From a checkpoint of a small transformer trained on Wikipedia: vocabulary 8192.
Each number is 500 + 25 x the weight over its row's rms, rounded and kept within 0 to 999. Layers, rows and columns count from 0. Numbers have three digits each. The size before them is the row's rms in percent of the matrix's.

# k: layer 4 attention key, 384x384, rms 0.178, rows 263-315, columns 0-127
# q: layer 4 attention query, 384x384, rms 0.18, rows 264-315, columns 0-127
k263 135:468521484546496523462509489529472529481465463486497495467525530507498505519471463470487512491494456517499500560467494510496489486451500491531550524463467529486488500503519478530503485497519470504465479489512512520485500517457509486501523516502504451456453508541532520478466541477527552455450497491501534491494521500502494484503501512530493522454509496507510529461539500501479512504520
q264 117:495500531549555516494475509485523527521534490486461530492493505489509488487527514508440490481500515480511473495496477512515493457511503506479479537475545472476453485540529499542492513447500538509468490477544466530474521497480506492488485463485486503497478524525508495520478508546549476514488550505438454479505533539501502473496502459520498510485486498542435510488465475514535498472516
k264 127:461496512508533510514442498513503497483538471488505475490506523521524535546509531477504499514491521480545501515459543478522536482550477498488478526494518473531491470493530497556525483473491510534513511523483473489491490549545533493480472493521527506468504558473538524502483518556501491521518493502481530491525481512520522493539474521582526492510532490498476515475495518478459540470530
q265 117:500490450505480499578513489568506505521486480515524453500502481527485527464469486462572526498497457492508527468526501527508532520543489446503502537489573494459474492480479498466517489504499489513481503517535518491482505492493480520511505453509536530547490534483520476497509480485462481482482551504491507514503498491458508509565506490495526483516493504535480474516456499530499485463574
k265 124:518488502424547542478529513515516465519467460513506518467501454466476472489534512490521502501493498493488542457468500431534509512476500504520532540460486527513483502457540479500531520465504505475506484494518544554490545498546499525458491511494481517493481509508459436515492461534481488475453460491484510489475496522504490539544501481538519515482492464463487449493488527493490532468526
q266 120:483505477517494504485545479465483556509482511531501492534524491522537439489508479464457510473484546503521515521517475480532458503485541496495510498506494492473495482493508499505590479534482504457496504453489507514515512471559519492521494485499470497502484515468521497474535511490508453471505469483506475476496556460466486484524491463518491531535521498495501449541535513513475524552500
k266 117:472537468533523468550558473456479533476465524524499481505558493516492487495514527462471491504493493474505508498545530445522520497484508507494505540503445486465525487460566517511480532527472504498492524490493478545460510506536481506528469502552469487502486490498527498503532488525526503503443520507465487489511529496460497483485511544480480476476471506509491500515484463558488521474542
q267 122:493517485515481542534525473499519542504538520543535496532518469478468482512461545535511484507477485518520458487502486507516520488528517451573523463565471511515495524529524502528497518515520477547435441542499473479511501509533460464515495475450478476513473511470501476519508500543548534487516490530513480486493500484484501526473494500506514531524434486496511496491479492487510506485441
k267 125:503459535517503462552500454461475503506494496494543435506499483506511508462484579545492487488522510494490477515549498488471495500474475496525509479522490498487492491488503537515491471495520473509471539485472551499498526478444467500478500496494520508488492490464507490519488520492477514541493495488492506497502518517483544504464530491519506548489451448492481458458537521526477492493482
q268 121:527526495475513528495504490501496479491506445508544465484493479499473442501507512508511476492500553516510460443517521533501475490504490494520513499497474506480504476545509495504517482468473467541463484485546484540526519522503515496490513491489477473465508469470541464530515535513482474515460463492480474488503499495512525476467492540497472519540492516495459483520464537533496502543485
k268 124:472468491479533483515537510540513496480534461515515531510480486509465518520493464552516530494511462573519480464544497507508478474463493498538527491516498483510487437503541542468441475454433496490474482543493501477489468500506473483498517496501496469518538536485495510489480486529545528499479511479478515476471478536520512485464525518454449509516519482506490506500489491516465499499471
q269 123:501534504533472501507517480448492476525518493514506505488492510480466552511501476487536471494538478515549522522520531516504506504466513505500483519493515471470510493557509440503501487492511508454461465493499499512486545469486556507492481514526452551524514483511494527507566548501526497496555472483489463551498535490482538510506556497453541473497472509475519478507501509524518487449471
k269 130:481496524494485501476563510545492526510465488449485477513505536522534545499499468479519499477510537474503512514510539453545495527499552480527504516468459503504515500518493490497460506515488496512540456522509504495489524481541457499525550494568487523516517533544537562517528473520507532521543466516481504451477544489484524529503501524529504521546526524456477519495506495464516516486485
q270 121:462492510487536553443488478484532517510505496486478506492490507489541479477474444524517493532476508491487471489507493535541464503500480484489547495536505518517500471508504479483500489507514516493524502467458538536503498515510514524494483495506528522507525517506485539493493496515514486518467491574478509432508523470502540495491452491522510472549488483511500503495492512518510519496521
k270 128:518524526502479493476484483504443515472499460552535492525515444515486510527511506521532530529516534474506506501481458501477494476478512449498502472519508518451555499442503483500481483486500492523515506534504503512521537499489461512493427499466493513501502525485498486514489464494485511525484500479497494547499503469449518505512517489582521521488461485497501547477521467480480468506516
q271 125:485497529517519488523434511502488489508494447492513539514482501502492499495563456480510490515508484527516480496499463526519530514532538499452535501478463471544498476517476500540479486505500497472480455468546475532503530496569492503467491514527517494479492488477496534522482522457467488482508485496471466494502473458528528466461517480466519484484477556548494495475465503455482465476486
k271 121:498502496492482524493496503502462508471481463502508499465479479492484487498464503480533525431503513569521481461519494527463535533511526481463492530472518458507531484498503511506473502506488513474510501501518514520502525508496470500546476442455489489497499514538510514522537467504483534482531506502552461490488503522507479511468473474489493483499496491484501465495509532435505494473483
q272 121:505484512526549550467499453531487494515492483574491512508494502487515490521549499479527467504449485509486518476526459556458553522505490490450496502510515512512498506513563476516509486500489509478502474502523471482524469481532562508503488454523512487528494515507556489487489509512505518562513519510502497486545482498488495555472526523488505493471476528485497530450519476476496491473543
k272 126:474502456528528487467539483537506516501485467505503460488465480462514507513480520508510488487513449490536507506455493501517512513455501542437485465523495510497486523462529458511481491497509527497469540495502533511533523486541535514529509462514506501501481544494503500510564473508490539484540522520546547470556497500482498498498469488520557496508476482516481495440500514522504459459479
q273 121:537514494520524466522510517533537471486477523478546498475549476513473504490512528511440482495495518504510478490483543474515583539551539512492487547504476487506506478514522474515526500510541518489513489521425525538527492481526490508492536524504504522496508549488496510518481534492495455461531511518506502461467551526478559505495546534511510493516484509513510529511476537508501470480531
k273 121:517487486496516515507498522495510559487520516501556489478512495502506509478461500483477474513535525484490509490481513492482478527508507515509457483490493470500480515459544500529462505512514470488528480473493493493463492481498530503476514511467481492500524491532513515543530497487505482474512529504486547484508486522498530523463487503519516497464576493481486458501518524538497505504459
q274 125:469506515526464514461517493512457505481518508475537506533511496536462537513477495499487489506525485505464499483506472444489511489494462479491505515516479509528495484480492518506474489515463485479472491520441485519528512500491503478496471505482487503522466441504491487473482502528547477534505516513503518560486517488521479479543440534500486501550464476493506514497526506492497505514467
k274 129:534472488498542519469548510523483513491505502536537480472518484503513503517545476486504501484486542467493474502550496533499521490491481491469503511537488477481512529512430541551536549528488435514514532541471545540488517516458478511456526492525476485492531516476464526476525504469521517501522501497506499499479482510495508530524502490484526487504479530520487510500486540492476455477475
q275 121:484514512532501476483469515464488517525511531474476491511515457541493486527480507511534504487535464517507510570509543520500495470488511498510487494486555486503536470483518502516536499512525526532493479485544482519527505492500499527508562476480538516481507516475519498548474509519489496460525513498495475541505441515513523512502469483435488509491480491464496505527477533501519526476496
k275 131:485468487452491476458475513463489511492491477530469454453479509508515520516557477484503495483481487541501478525498520524484525500462494430511508485506488536485490493437521507486489543492552563490489510479529504488466497527506519481511478508502492501531495485483544493514538514439513494473508508493477500510449531506532507491507476477484500548461506501524457504465448492541511520474510
q276 124:473490545502488459517488461502473479493458467533484525513510545461467489495485537473511484553520480495487494487495491459518488499513488541487417464467505497500521548501475531497506483499480542511520525531534506484502487439457464480519530483503485513502509517521505523497486505511490487474514467516474498515490487506454446512510471480518474484506514554502472501496472461498496499528462
k276 132:474470496519495480492497489502469541482485493530470499473488514486506461504487511482535506498514512509487488466509488504536479491508487506490492491470501512490470506557492526486484474517527558537493504528454520480502521532497467547547501459498464469484496562531471517530500500502497521569560504484495420508525531470514522479484490543536555515481506539494502460459520511508450495504492
q277 122:492506450514516518521513530510563478525501508544498467489475502501508510516479472487496524471529491490480515501515473509483525530457543488510490479458529531552504512517493470509469508523512489547529511481539476532531475507496534465469488490481468470487522474475497498484494567535512503544529519528491552508522425487518491518497472492547484463488502477523489517486526490536461529522481
k277 132:476483516469492496510509500463479478512507469470531526519542503466492439506536496492516501474526472444457501483458499532483510506497509492489552465494508490499534465531492467458502488520478551543525518453480543530541453507496484521522505481532508479486498465505524501464477506514498495480527499490512480528508470455514525498558475506491445479518515516499516505506524486473513440508487
q278 123:485484534474493494540493494516504499523496528533508484500505515470487549488558521538495477495513428506469519484531514506443468515520533480499494579510490484449549458504505480506483542495514500512497475503475518520497493510502567547536506466489516487506505537499483496509515498507490490505539522484520538488517474513486479529495544490523500530486515535500505477534499477530475477504447
k278 129:481510489521469550534464506507502523469499514541495494521482483490526513531504500524469483491485508447500517543469559537514484499458511478519499480550526480526501482494489465464487539505522473531469484473504476478504509500514518511502479489461462491467479513527480495489538475449477465498488503518527477479466440450506478486468461502481474510498487498492514501503484483519465555498507
q279 127:505490478537517482508498506469490504428485511498454504491513488518501524468482514518506481500484501487444509482514490542501508491517528520492513499477533504536501528528549521449506518500506456510492478510466572485536519508464509503466502524518460500476498531466522480480502529485475479469525471502544512471510520471484428492536519486461499503485569490478476497463487509557500517496493
k279 130:495510474518497499524552509464528567513492490468478577515448516470485515526510471502487510487487498519497477467509506486502527500530528503541536493499499523484504491521493463540499503493508491492544514538498490497501520489460531481495508504501534472523454498500529490504499461506445532529510521505502508500534518526463459489481570513456508531497538513509500485525464463502543536479536
q280 121:483514512503465516512495512497505479523486513510485508524495509482492545508464491472477475507495533492516466478490510451493455495500491508503489474508494473461511508458478556485533481494484498488474453494497477494502517493516565518484509522525529462519498540524524463508495513568482513535471485502504543482512506544458537509538532552459508509452478498496494510443471530488497471478544
k280 131:491503546490506542476491500512490482527448491515509553532517468467487489498500495471555535510501487504520479515444492493533491478523502508522572503493452517540492535491482512511503490509479526568472535511482498506474524475473518514475518517545475523455488475444439472509518521542501507521525569481524474466468536502510497508510549490492494491510516495492497488471490560526535485495514
q281 124:513483481544537465492503495516495472503513485533535492527572541479518530496496478482518476495524512536461505489496493525493486497548523472527466466483529484524487534499466502516512551482519427515516510485508516484470444493513523505501522497505470489510509476475473563496488536488496517469486501506523527455467495525517505518500503478461535503513454496479526505530468482513497456516529
k281 120:481539483484523484522494496522502494487500540486480512534451493520489502497527494547509498486467489520535506508494525471509552490519508539531518494497483532470469508514466516443498522526513484527540448480535498535476465521511470513491513472478501491576491502450479506536515466532536467487515469489495483444472475464516513536527491450531477488560512485497529474471522517522500522455543
q282 125:518449501499526485498504515527492510556480480477539519473531475466495541498515511486510495524486527519508488501436513482472469524501503514502479510515551518523480512486556521474489519464518482467520520479506509511551469508499469500485462501476494510448484476503477457488503517450483493520495502489462451457549444535511516459501491516504522504517528490500540500520500485490475538469472
k282 134:509522485471502527460488510509404478449559522503500535457518533506527509510515534488522531497524433518517458502486503463465501515514490528504492471517481473481528478488493487506456495485532477449522492541527510453547480520501487519447476535483488478488478480465491513478506449494459492494557518497461510502504472500488433514496476477547507513489474516485534506520510481485490524500555
q283 121:515488530502530487504529466560530483537505522526474500488500519490496494504545552504507483480495476479489532526486489477479482463545504533524466514490486542478449472476488469520496520450457531453475494472465467463507526493504451489494513511507513513475527419485491487511490551503491533489521496450513492530484507521509496489528471528514487469458508499491465518470476495483504525477503
k283 131:516532553508507499518503486520503536499475508538499501449513509502517492529510507513493497485529501524510488545502562466507460492560544506501451497536501522504492488528501480505469467517531477471523490521485497527534509516547483485487514504505536492508468503461495515479492524501477506478448478493484457462494490483541512495523515518477467516447490522505465488508527479534485504531543
q284 125:512500496522493511500470514499447543485503503477468491500545487513533464485486492501545506507471463512488480538518504480524435468553507516492512445477543494518474447485507480493499486520508521467530493492502468524501499515450518484543538515509456466518467487524483525505507464509522495488548495519509523519460481434426505473500503516447507454471511524516511475480490497494497492466522
k284 130:480494538547490496508505521508517508514476492501484481481529489466484442502484532524502510519520467525477512544510510547517518538500502460523489469504477514492503463464525451509502494495485476498463486457491466501503512509511496494540505463535505527519494483524517501526595533496533483517495542490482510494472500506536497477498514522500495472546530506540546482491514507507498483531519
q285 120:523473472512514448466459497536530549502525470511484522531484475518448484498467478516483524478529491512513499503511484501473513504495487489505498506492491500505515492502475467520457499475475464534513532533484507504497528561518524471496489507577505516525513499433478519516508501506521500497518521525530541485473467509502548497522530531503519518488521528502467501497467508487470545519476
k285 136:470523469494498464506511470478498544501471531507490508541499480500529491525491494497527486505521519509461473516516522457500478538567491480482486501518581521572500538521470492512488480508483479547499490483487501513490484471524501502471453496499513538526453491516533574529519494453497483480518501511507477467486532533514496499505510506483524514509486520531508508482505526489463545514464
q286 126:519542520484459510460522492471542486518538468510491506506494495514473526484490493489488492491488456500528509474519497502484544509522505445512482507485489488485516510542490492444509473487496476469534506480442519477465434516479510515487545492499479501470515531485503496501456490482518499514507491488490482506521484460532446470464501505507505523486506447475504551482535490451531519490530
k286 128:478549486513485477521546471442483549526529506504478529543511479488477464504506502473492515480496483478525504507492498484500496523533521477494429528554485484497497493502500469455506524500573489519549455491482506500513493503483502500483492508527519468532520477477492467492518521461492491500523473522465460546495487456473548496517449559516503504476488474543472504507480517474527539509450
q287 120:536515479483511479524479519500544503448492490498501452486447495507498479514502528491510490460516506513521533502485505509528477515488505523514505506478487487506495493481486489473517525472514453474490507496491483493482525503533476548538473501547545438495458464491473443555479442491461505483516491514538531540495482511489493556512523523531510502522543466524550503412510470498489554520468
k287 126:489508474496519491541490504423504501560494485499525458525487507489501504487512518479518490496485535516489505527453506504526479499473515511524516504455477501491467460449493497460525534494527523543496499491488501436505512512523520487468489500529539494508453494519463531457526490440464482511480498507531498493501496552498521494509477490504480510491501529529494523476470516497523482534504
q288 122:523486508533509530493504503508463536467479493468487523491505501487535514518457457474508498525505535478495487473496510543566483504516510483496464505486454478476501465525541528508518490449522494544516516505471502503520489463502489496418476508485510534476521529529498482491452502509472476487512494467516476504481509515532517524468518513500509495496481495418486496571536510475493509490452
k288 126:471508510489499498496496543505503510410487491484534475524482503494483500526464539499485506513485466495520484521469484502483495503517457516505496470497485489520508496461533505530530464485480542493532512502515510516519530496500508513475500508511519519516488541538502517498499479479487488494467540525478504541504510489496482529493507499511497499516482523499535475534511504475522528458465
q289 126:555533509500442524467467535513485515511508465514469511509503494503552485522496491494475503488517515507544536464532487493543489496532495463526539507547493471520474477538509532481494482468454481480476531459495457511524473520491511502506511505512536525443519486488500516527507517525557516489486506513484521505516577548479483518522467467517519506496476451581532463501492486488496477468521
k289 131:485509499501496473492508533530518510497521500506466529490484488479505492494509541540498490491508475524503478524436517453524497533496516549499504523485525511470462505515525534484503472496491481545489490526494481488527486461530514539486520541541508529453509446508512504486544525477516496483483504450523490470522513481463479465526468473517478465477529483491519535486481511452550427514524
q290 126:497511521512547538492560475520478493460515490478502549536528464488526465482474512513521481504510506498473539502503471483527530462523536481492517487529497481508522507491463528538476445514531485438532509451464490536470483514497512501473471520476527504512513483505465500544569470529451508508499541489474566535464510497497526455576461506481439518475490475487512494436465528476540493495510
k290 128:486503496467514467529489517491567506517479487456530487492514492470475515533502480487516507479539549465514529502496456497533521502559529494513467521516512492531466513475464549488517478561497518534504494484504514457534492478469502527548486526505517502489545472543534481472508541494470517503503480485485483486486514451492478546526498491476511485517486517461511531474475513516497500534465
q291 120:503526548516521492510478552492492512508463534569503521491518498506535483497460485522478490489502463429492478535506507561506530475519541499487494495515497517517508507481474499468503483510494506472518507512502502509514504487519522495503493523485514483490518499474469499514442513479476460502487518502504507498480547501495484484430484497518504489483503489471482463497518524484517503480507
k291 127:510544506529501507540523521514502531489476468526488458499511491484463523494464502493487497469492480491515470504489477532463551480480496543473517511475516486482495511515535508504529514508451487541502483532493501510482516496489529483499515500476475503452506529542524508566502507525506475475524452494500500520465506488515489466454478477498544525501533551501501512490472520482473507472535
q292 127:483484496489510502482538496503509525467519550478491556507504484520515544478489503471502499516521479545500468511503510511530502507512502465494509508526530514464484452524499499516496506491525504520460510496478505477501504503495519524472499499469506473505487463554534500533490504521545515464512479483527505491474508471481543505465548503446496465537509530501465480481524487455454510487507
k292 129:487511531512493530457475504514519500496479484492456477453544516517498510512449493512452489558470521480504487493525496491456497499504518509459507479509542520481514499515485465540513507465492496505529504535502531471554507516503464493491503474486497496531572460520563502530481496491445506505511510473496496521503484473477475465535451532529490523499459496472476451467502519555500481462499
q293 119:502460521465466495479554510488539473476496525506536510463483547515508524538524481477469528526537428471517488508518467467541485508498511525483486483535530530507512512500460439474497480497491480504502517514528489516516487477465486475505512510489500515532485476521543517491477504494463521497475482488480520515523495517480479537471476504484542521558494480448467525481500516523476463523473
k293 122:466488438489472452548473504523504508507487440466475503508489463495478483492499463509490496495488499493502476470467512484505509503490502494503485485484514493467509482545486427542472491553481478475509518545543502492470495458510502479489508500508481517510512495546506512486476496499449504555506505516525522499500506480492535498511490511529507526458511462496483476469488485504476474480493
q294 123:475497525456461489456436489444509461547524505514496492486469493488571502499519523517532474504496525517487506475515465466461506506520534466503527505510511477478524507479493486520506515509513506513537478500463489492532532453494501495516492484565442474496489507524530483488495481486550502535489489469535539487478512557523485483501469458525528540464485494524556473516533520490497520480476
k294 128:471531521527492526471459500458501505476533505501468500478483484488557563465440498481467504508478508483517488523480486476539502526487509484523484480485452478516539533525510484542556478482453534498498488474521486480489481489526506510486482509527497485471477506573521473502479503496496461520520503494526556541485484510511497507493478473478488493484476452549515502528424443462456498457504
q295 118:494536511512502527478471449492524508533488517532546509519525500507555513494479482495532515485516514499493495480516506505498464498455470501497473449489526474536486550502535502503499507448476513462495477554484498487524523531450504501517475526520485509504472441526506510495534528537483471463503482456531544512501471488523538470501497456502521518482548489482515532536474478533473492533506
k295 124:495508443488478540470487476487534511490507509493536533488496493497537530502526512475516505458468493538536481479508487524518506502531534507500462530458470521499482501449533477512508498455485490495546477503504505548490502551476497489509468517480450516487468565464505561506475463513497495501470559481518501482505482474513515498513490496467498508500487489467510479500467480508498445546475
q296 120:474489573491465519502491499510480457482480487530458471477507508520491534477495492502513497515498537515529506485471492476538496535514489509535528492506527496505525469487496484492533503531507441531487465477540522537533507500463501539468527486482470497539512531526495469565513479493452485480495480514494498501512500553518497477510453463515495500505518482459511475546524441498492536535468
k296 129:509482517495509509495497533478481463492531482549488545485474500529506501468510539460519503538464514499513498501506506463476486514413506497509535515465458493468535475514522522491513508512549462531506511537537465544476476482517524513504513499508485517493504512510460490518482463475480507478476494505504452494463517527518445521526422482488469452522530550531494546465483463495483499510448
q297 120:538509520514540463480466458457496513498485505499487493528483533520516493447472525495439491474459477500497492508499451507505494494513454493479501434479488486467470478475516496468464471530507446519476479509524476534500498474490480542520477478497533453497479477483480499442501515525503535448497500493512482474537499474508452525487502483493523499442448538487456456507472482528531500486499
k297 123:511478503552542543492512529446474497490503491468507496529458485510532465510472506519472541455479458495470479461479506528508487510481511478471514464479465501534492517464513499493484474498494500498479461527510542556475462520495430475491488465534513483468492502514524545535502463483539488442481517515476436504522498508515551483514497537491508542511421481481449513495492487506512433472510
q298 128:472507517498504542547518544511520466481459524529549527502499516521484580524506463493508475478504488492556525488504509506482472493501523510505482539495497497478551477548512506471535505495481511486480463492496471499504517510481542447518513515499513527534510523493484505491487490492514513476538537496525494468511473486501490455516500515495498553441496493523510529518487515517525489509494
k298 127:497529529526478528483529483499482508482490467480498487479473523481514495474507553433528542512491491458530508448488509533498517545463523503490488541500518458540504478537529475566525486543482480497506490499479451484469505499518514491477516510463487534508527442460420541508473496540478517472460489483502497463479499501469500516473545475533433551477506534485486481536533520522514530484477
q299 121:497503476493506482525494482499435512494484485524490488490486514503473499496487493474498474499482503516525465529470505528531463488543520504502494459491514488498503459563535533501537441578518496499556488465525534510515510521500511502502494511524534469481513495469511534500506496509501537511444446466518503521506524483479512527467457490548485526530466486495513548481479559515524474428496
k299 123:511503476494503547508507486519532498546474510497523480512508519491475545513507479492441495496482496534495459517462499485539479500512501456480518510503517539525520545525486497476465497530485516533492549471473477511500455519449486489468534489507515497524504524559517498500519453488478508550514536499511459472479493498473523513516510456546498523466506484517491508482469518485483493452490
q300 119:512465481476478470503507469509451500492492511503460510495486485489492525503490492510511478561487447503501487516491487495562527510518520522497510494453492518500458508503542504517467537525460441498468475480461511483546451511515508475506512498502503501568536513473513486461452453521494483509513525507456558514526489520501454501485489510505519482512487463496489484543444465517536503515527
k300 130:517469480507497531495476493472464537516484513486521488549495496479468455474484460523476487476529466472469530517503516518477511503480484496475496510449516494495510507509484473501532450546518433479466542534519490499529453510500524544537488508504424489528519481470510547484491463498501514463486542450496510516494508489507502499527469480523523471526490499524500484459472495509518472503519
q301 120:492498492475511543479531509506528480470512475501507531516502502487484463480558490527522527516498526534483508476482481476481474501516505488484502477514516496501475507462526501474467503530519521544475504510493489477492474523470466425515508498477507496493523510508501461471479508486491506498484488500463482469551526472493508463504509487565489531505532523497464502467510474520529505484511
k301 122:511469513473460503490479511475487524496524461487497518524499499468513448501515496516503469543478453564493516485491501515498509490509504455511498486490499481492518529537441501519531481473529493500511523498514493490521464488501496494505482469478552514512508538486477481480551512521483469505501480507493542480545515502479548503461504485530476469601496498464473463458496481479484496489528
q302 124:496561512530534506454504495490521523528465464531509489519490500529470531541495499460487505491498522526519518505497486444519499495515490513528529465515508453480503455464543485513482563496529482487525550458527502493522460469492492507468495505515512523524507479509477476474564491502525488525460485513457483501492527517508509501483538483470496518471483520537508478482496506471480472529538
k302 125:545453550510493534473485505461534467491510456474491514561469517500486506504495485504499476456538480484500489557522506466494492499475514483530499511491484499503487462461499535508467491552536510504531470476526472514485516500504478513545497485519535456485539470476440521514477510527486474500539448475486549498494526495535530455520491550539531513493486498493483576486457492510514492480467
q303 113:487503534513483514482484407510454534474531521498471510514506497484505497476447521513506508447489504464517481485469525483495486509459520507552521465536531462484520535494493521512461517508476502492508494465532495487472473500509548503509546506497502504504515490496455513503460524488473492499505505488500533494503510502505535465509506538487466539495474472518511463491531485514504508516507
k303 120:521504499478535494511472513446552535470529515490460525539518530516500479506457510492525466499510451459565483485505488502462520545481479528512502448548515444468526496482480546500527520475509504501517521476473460458485546504461482510500512528540493457516539491477494517479526506487506503534503492505470504525478523500500493548511498508487498507496514491496492500504531504481501499541528
q304 127:537515518496495505484504523477523500527501495464503470541505499489526497462485508479501517492533542545545489499518521485496501516499503492505485505484489545529511500510494484452541503516519474468481514507521513513500470517510499487509485527490496511533530510516480498473465526526491507554498487474559527475503492485486467525508509502479461464467520527503492500509547540508494517447467
k304 135:522483511557506516506499514471559519459542489502464480516526463503499475509512509528547533537522466504499492484507525508470495508506511467511488509479522490494519484533479548533490517523470489539461469480486531490491502500533448499496542554475548482472513508434509508494504463528499504490501501524490495507540505495497520458513461512556544506518524511503505555542477516511478508500528
q305 122:479504530523475482522518499450476486523488469533508490502507512468512494498515469476511508533513516482459551475484487458521476492497477447495515458518509521503508483541561473468507481524495490520482478497472477488477499565502504523453484499512487520508496495517471490485508522510526440517491481535542507504451506521518516508483495503563472470505477527508471489497494514584524524497512
k305 133:488500487547520475500469466508494532504547485482500489512501514520523489469456504448492478543519496468472510487471465515523507487454500486546490492514487530465500481498518496489473511499518516512516524568538465505517528525497520500515490502454542483493518511517514495475525521501517523478505500449467537483515518450537459538515486535508507552549499510489483506501496489499510536461506
q306 121:530512477459526490507537491534469542490518467479519485489503467469521484496445512532468494484497543486468466505512470457480493496465507491505485475479484506536475494503496537486477501499520497492525523447507467481489486493538488521474525511494469540504471499453522488483467512524471503494490489518488530506536465514502543508506539437528479485500503591481507477494484518544497472485433
k306 126:482489509478476538555487476486524453504498480472498479478508501515512488502451546533549505493506462478505484547484503486472503518506462508483499496501495501540507513463434557487491506491502472494520484506485487515498475488517450486484534548499492541538477531532539472484464552499486473515456520491479491472521535546524544490477580494475505485540506539500490508493537545466518488515495
q307 122:510487514504464529509512477556478489509496545507492479456438500553496511519483545501492519549520528477507505501497469518432528463549509486517459510506534505559480532546510504497506505532549518509464510550518475525514490520532475500504484479521519514531485474502482511500553514498519487514526500492533461512504469490515486490542518524548503504473531525462556478464489454480496502513514
k307 120:461502491516518524474496500496517461492537545528526533466530508514524496487521476482496493553497519507494491542486471523486467447547510495505450497476502477516465515492526510561546453475521477551558499509513487477506510493463501482549520460509526514524485514501470510508566509468490496473554502513517480484494503528522468491509514493510538535513507544485491472482542517511523499511494
q308 119:511500502509442502477480494527488489506505485492564505505503467506481485528508519488491495502490496561506467505496511483492531498486480501509455529494509530524534492552492473480540536489460525515554508474512492541463537499505516476500504509544444499466485496468511504499450453485566501497558465503490485489515468519500522501545479503472488504549529476500500472451521454483502478506513
k308 122:480503491482515486504469497521498523458575480409510506479464505492545509532507521531507517513520507486534484508504500531463507509501480490494509462534494526491543522521518542511516477465509502487500515505504517509540509512525461502537502481518558512520516479527499523507481499498546530492504501460515491454479495465485524504499479512503484543502520468515497516482508463497529478531503
q309 119:511483517496472486500493504522475515522533488444460491500517433512524539471506525556481435467452479503488482525525503510525487529498477518488466526515474532457524500493520485497495499534499483509509522522502539500480488493527499519450498498465550490533515503480506497527522511496514511526502537521496474510502491509480471501534516485496494499490512505470466515492527509544513448520513
k309 128:464489515472508508508503543533486520516507496528470510506503476521504492543493475502491463529472531543511471459502555492478513457518461486484518480482487485514550516500495511532494452522454478496505510512476492473553489500499524541472465486492518527455474487511490536498516532484497466504504532472478497473511499528523459519471516479495517503549509500483497511480524499504511468483534
q310 120:490469497500458456521518498504537485567498495492524464477523531502507423485537483536448466481539485500536507500501459530499493463512508474479488466489446498515526488474542494507549503479511533494475487545530475474502500482481466522492466509503487472516494507504457519473474527459476482463542472512525493506490494546514547513498513492453537491450464488497503475498510484470481505500486
k310 123:533535467504459484481493487513482494465503483526548504505496505509505476508500449540470442497529504533483514484529528549500469501499504494484544465506447501516526514514520550541517488513552528478527499493499507546503550528496512498486524535472454546479507533513469555514506481470485499478516493527507486533465490483492548515468473516488496497495500482508494463519500480533488507445511
q311 120:486475500491479515481545462451490460520485451497500480483490533514517478410531480511470506501518494486468493509515485483471519508526513511491512519442482489484521490457513497476520475535532475474475482482503449536527466518468482500517510535505555538471503474531457545502514533513548529513521515516487462503466486493517532513517513482578492502531504466476511491485438522520467470527513
k311 126:508508460505481511527513523486512514467505517515486463464499498496497534508493481472544498511525528530524541469514475481486521523543510492481510527503483496469508516511483523495496501505494437507513523501486516520531438516511508493512513537527506484455539522492492481522519507525531466468480450478469514525543480531492518496483519496512531546553496498483471474494503533454487531503442
q312 117:502516508517526503485509467468501499514551470517514502502486473485490549531479520532471528507536479536519500534479488476519465477514500494482527571473513522520517499515507491451540460519494525505464525521519454484488480486501540499497459512467484510509499539488490492494515503510498485478550502492536500515563453500496483505471489508540492474466468458494497516503495511480530514540494
k312 124:524498528569532478501520512505521481509513488469469530473516516532486539530524533517537494476503511518477476550487502494482509505482506506443484490509481517490540528564508458495482488485458457485505523538523512513497506502529515443495521461575520495509525519488496504492559509505514511484504483489499482505508513524493487520472480535556485495474512484496509472514521486515497476548464
q313 114:522488468508471546492485500485510540523488476554546526520514485511489525471549553505539476504462469494495500466445483539545477528509526463457502477456542527482493505485438511484515505472493490473491466506535458508533526474499484524508474516487507530461521491506520538492524451483484528475514513492476548498500488474489470516500509495508469522522533506508480507512519495463546504518496
k313 113:523502528526543485528477495501478458522495535471504542512490489507442527462537518526536550465499476528495489498513481498533485526492526507499515536434470545533516505504492514492529487460532515478473487531489475548502527489476522502518479501486499545511504523504513482491503501518477459477478490543509546477482557529479510511457499503507506499490488518536486450492481515521489498500535
q314 126:482493487535519468448521475532526506530538477517516518495528537502489506499483473495510487537534511454446525461507453464491534469542487487523533518484489505455510542499510501498520492484521499498518458474483550492534475494480543495502514525468508500497475479564488544505515461521492496467500497477554493500470457539461512537510479500467449503475483535471508533471495488525489476513469
k314 132:482521499510552483541524482526505529511491473428448493470448545504504533514569470530528512503544474462498501504461510488536497465525558477493546497477482465489500489498451507510543540484531461514498477547523526488555531496544507528498482531475505474485489516550495535492488516532474505511490455504511527481511531491486520517458480525550441531532472491499497489511552521513468508453516
q315 126:481483505485541476536468513483482492499556535488528529500551520494504521544510487474478509500527473503464491491520487518491522529522518439502489476521529492498449453475478490502518514525520527464486478518501506509504503517516494505515516497506480506504504490483519463513503515508487541463445534494523483524480546482485526479499503477484499511488490503539512458478519493465501503518436
k315 133:493491510517494505476504581491484488494531482523490465498552469503499495503486507494469503471492485523522486454517494480541557490485475516495486458526530511455453479479474473498515479494506533502538489528489479508537560482471485519466540497493492489459494450500506490470550512494510531512445521483527464486488532524459532494516496498474495492523477547494502490457518491502504490436445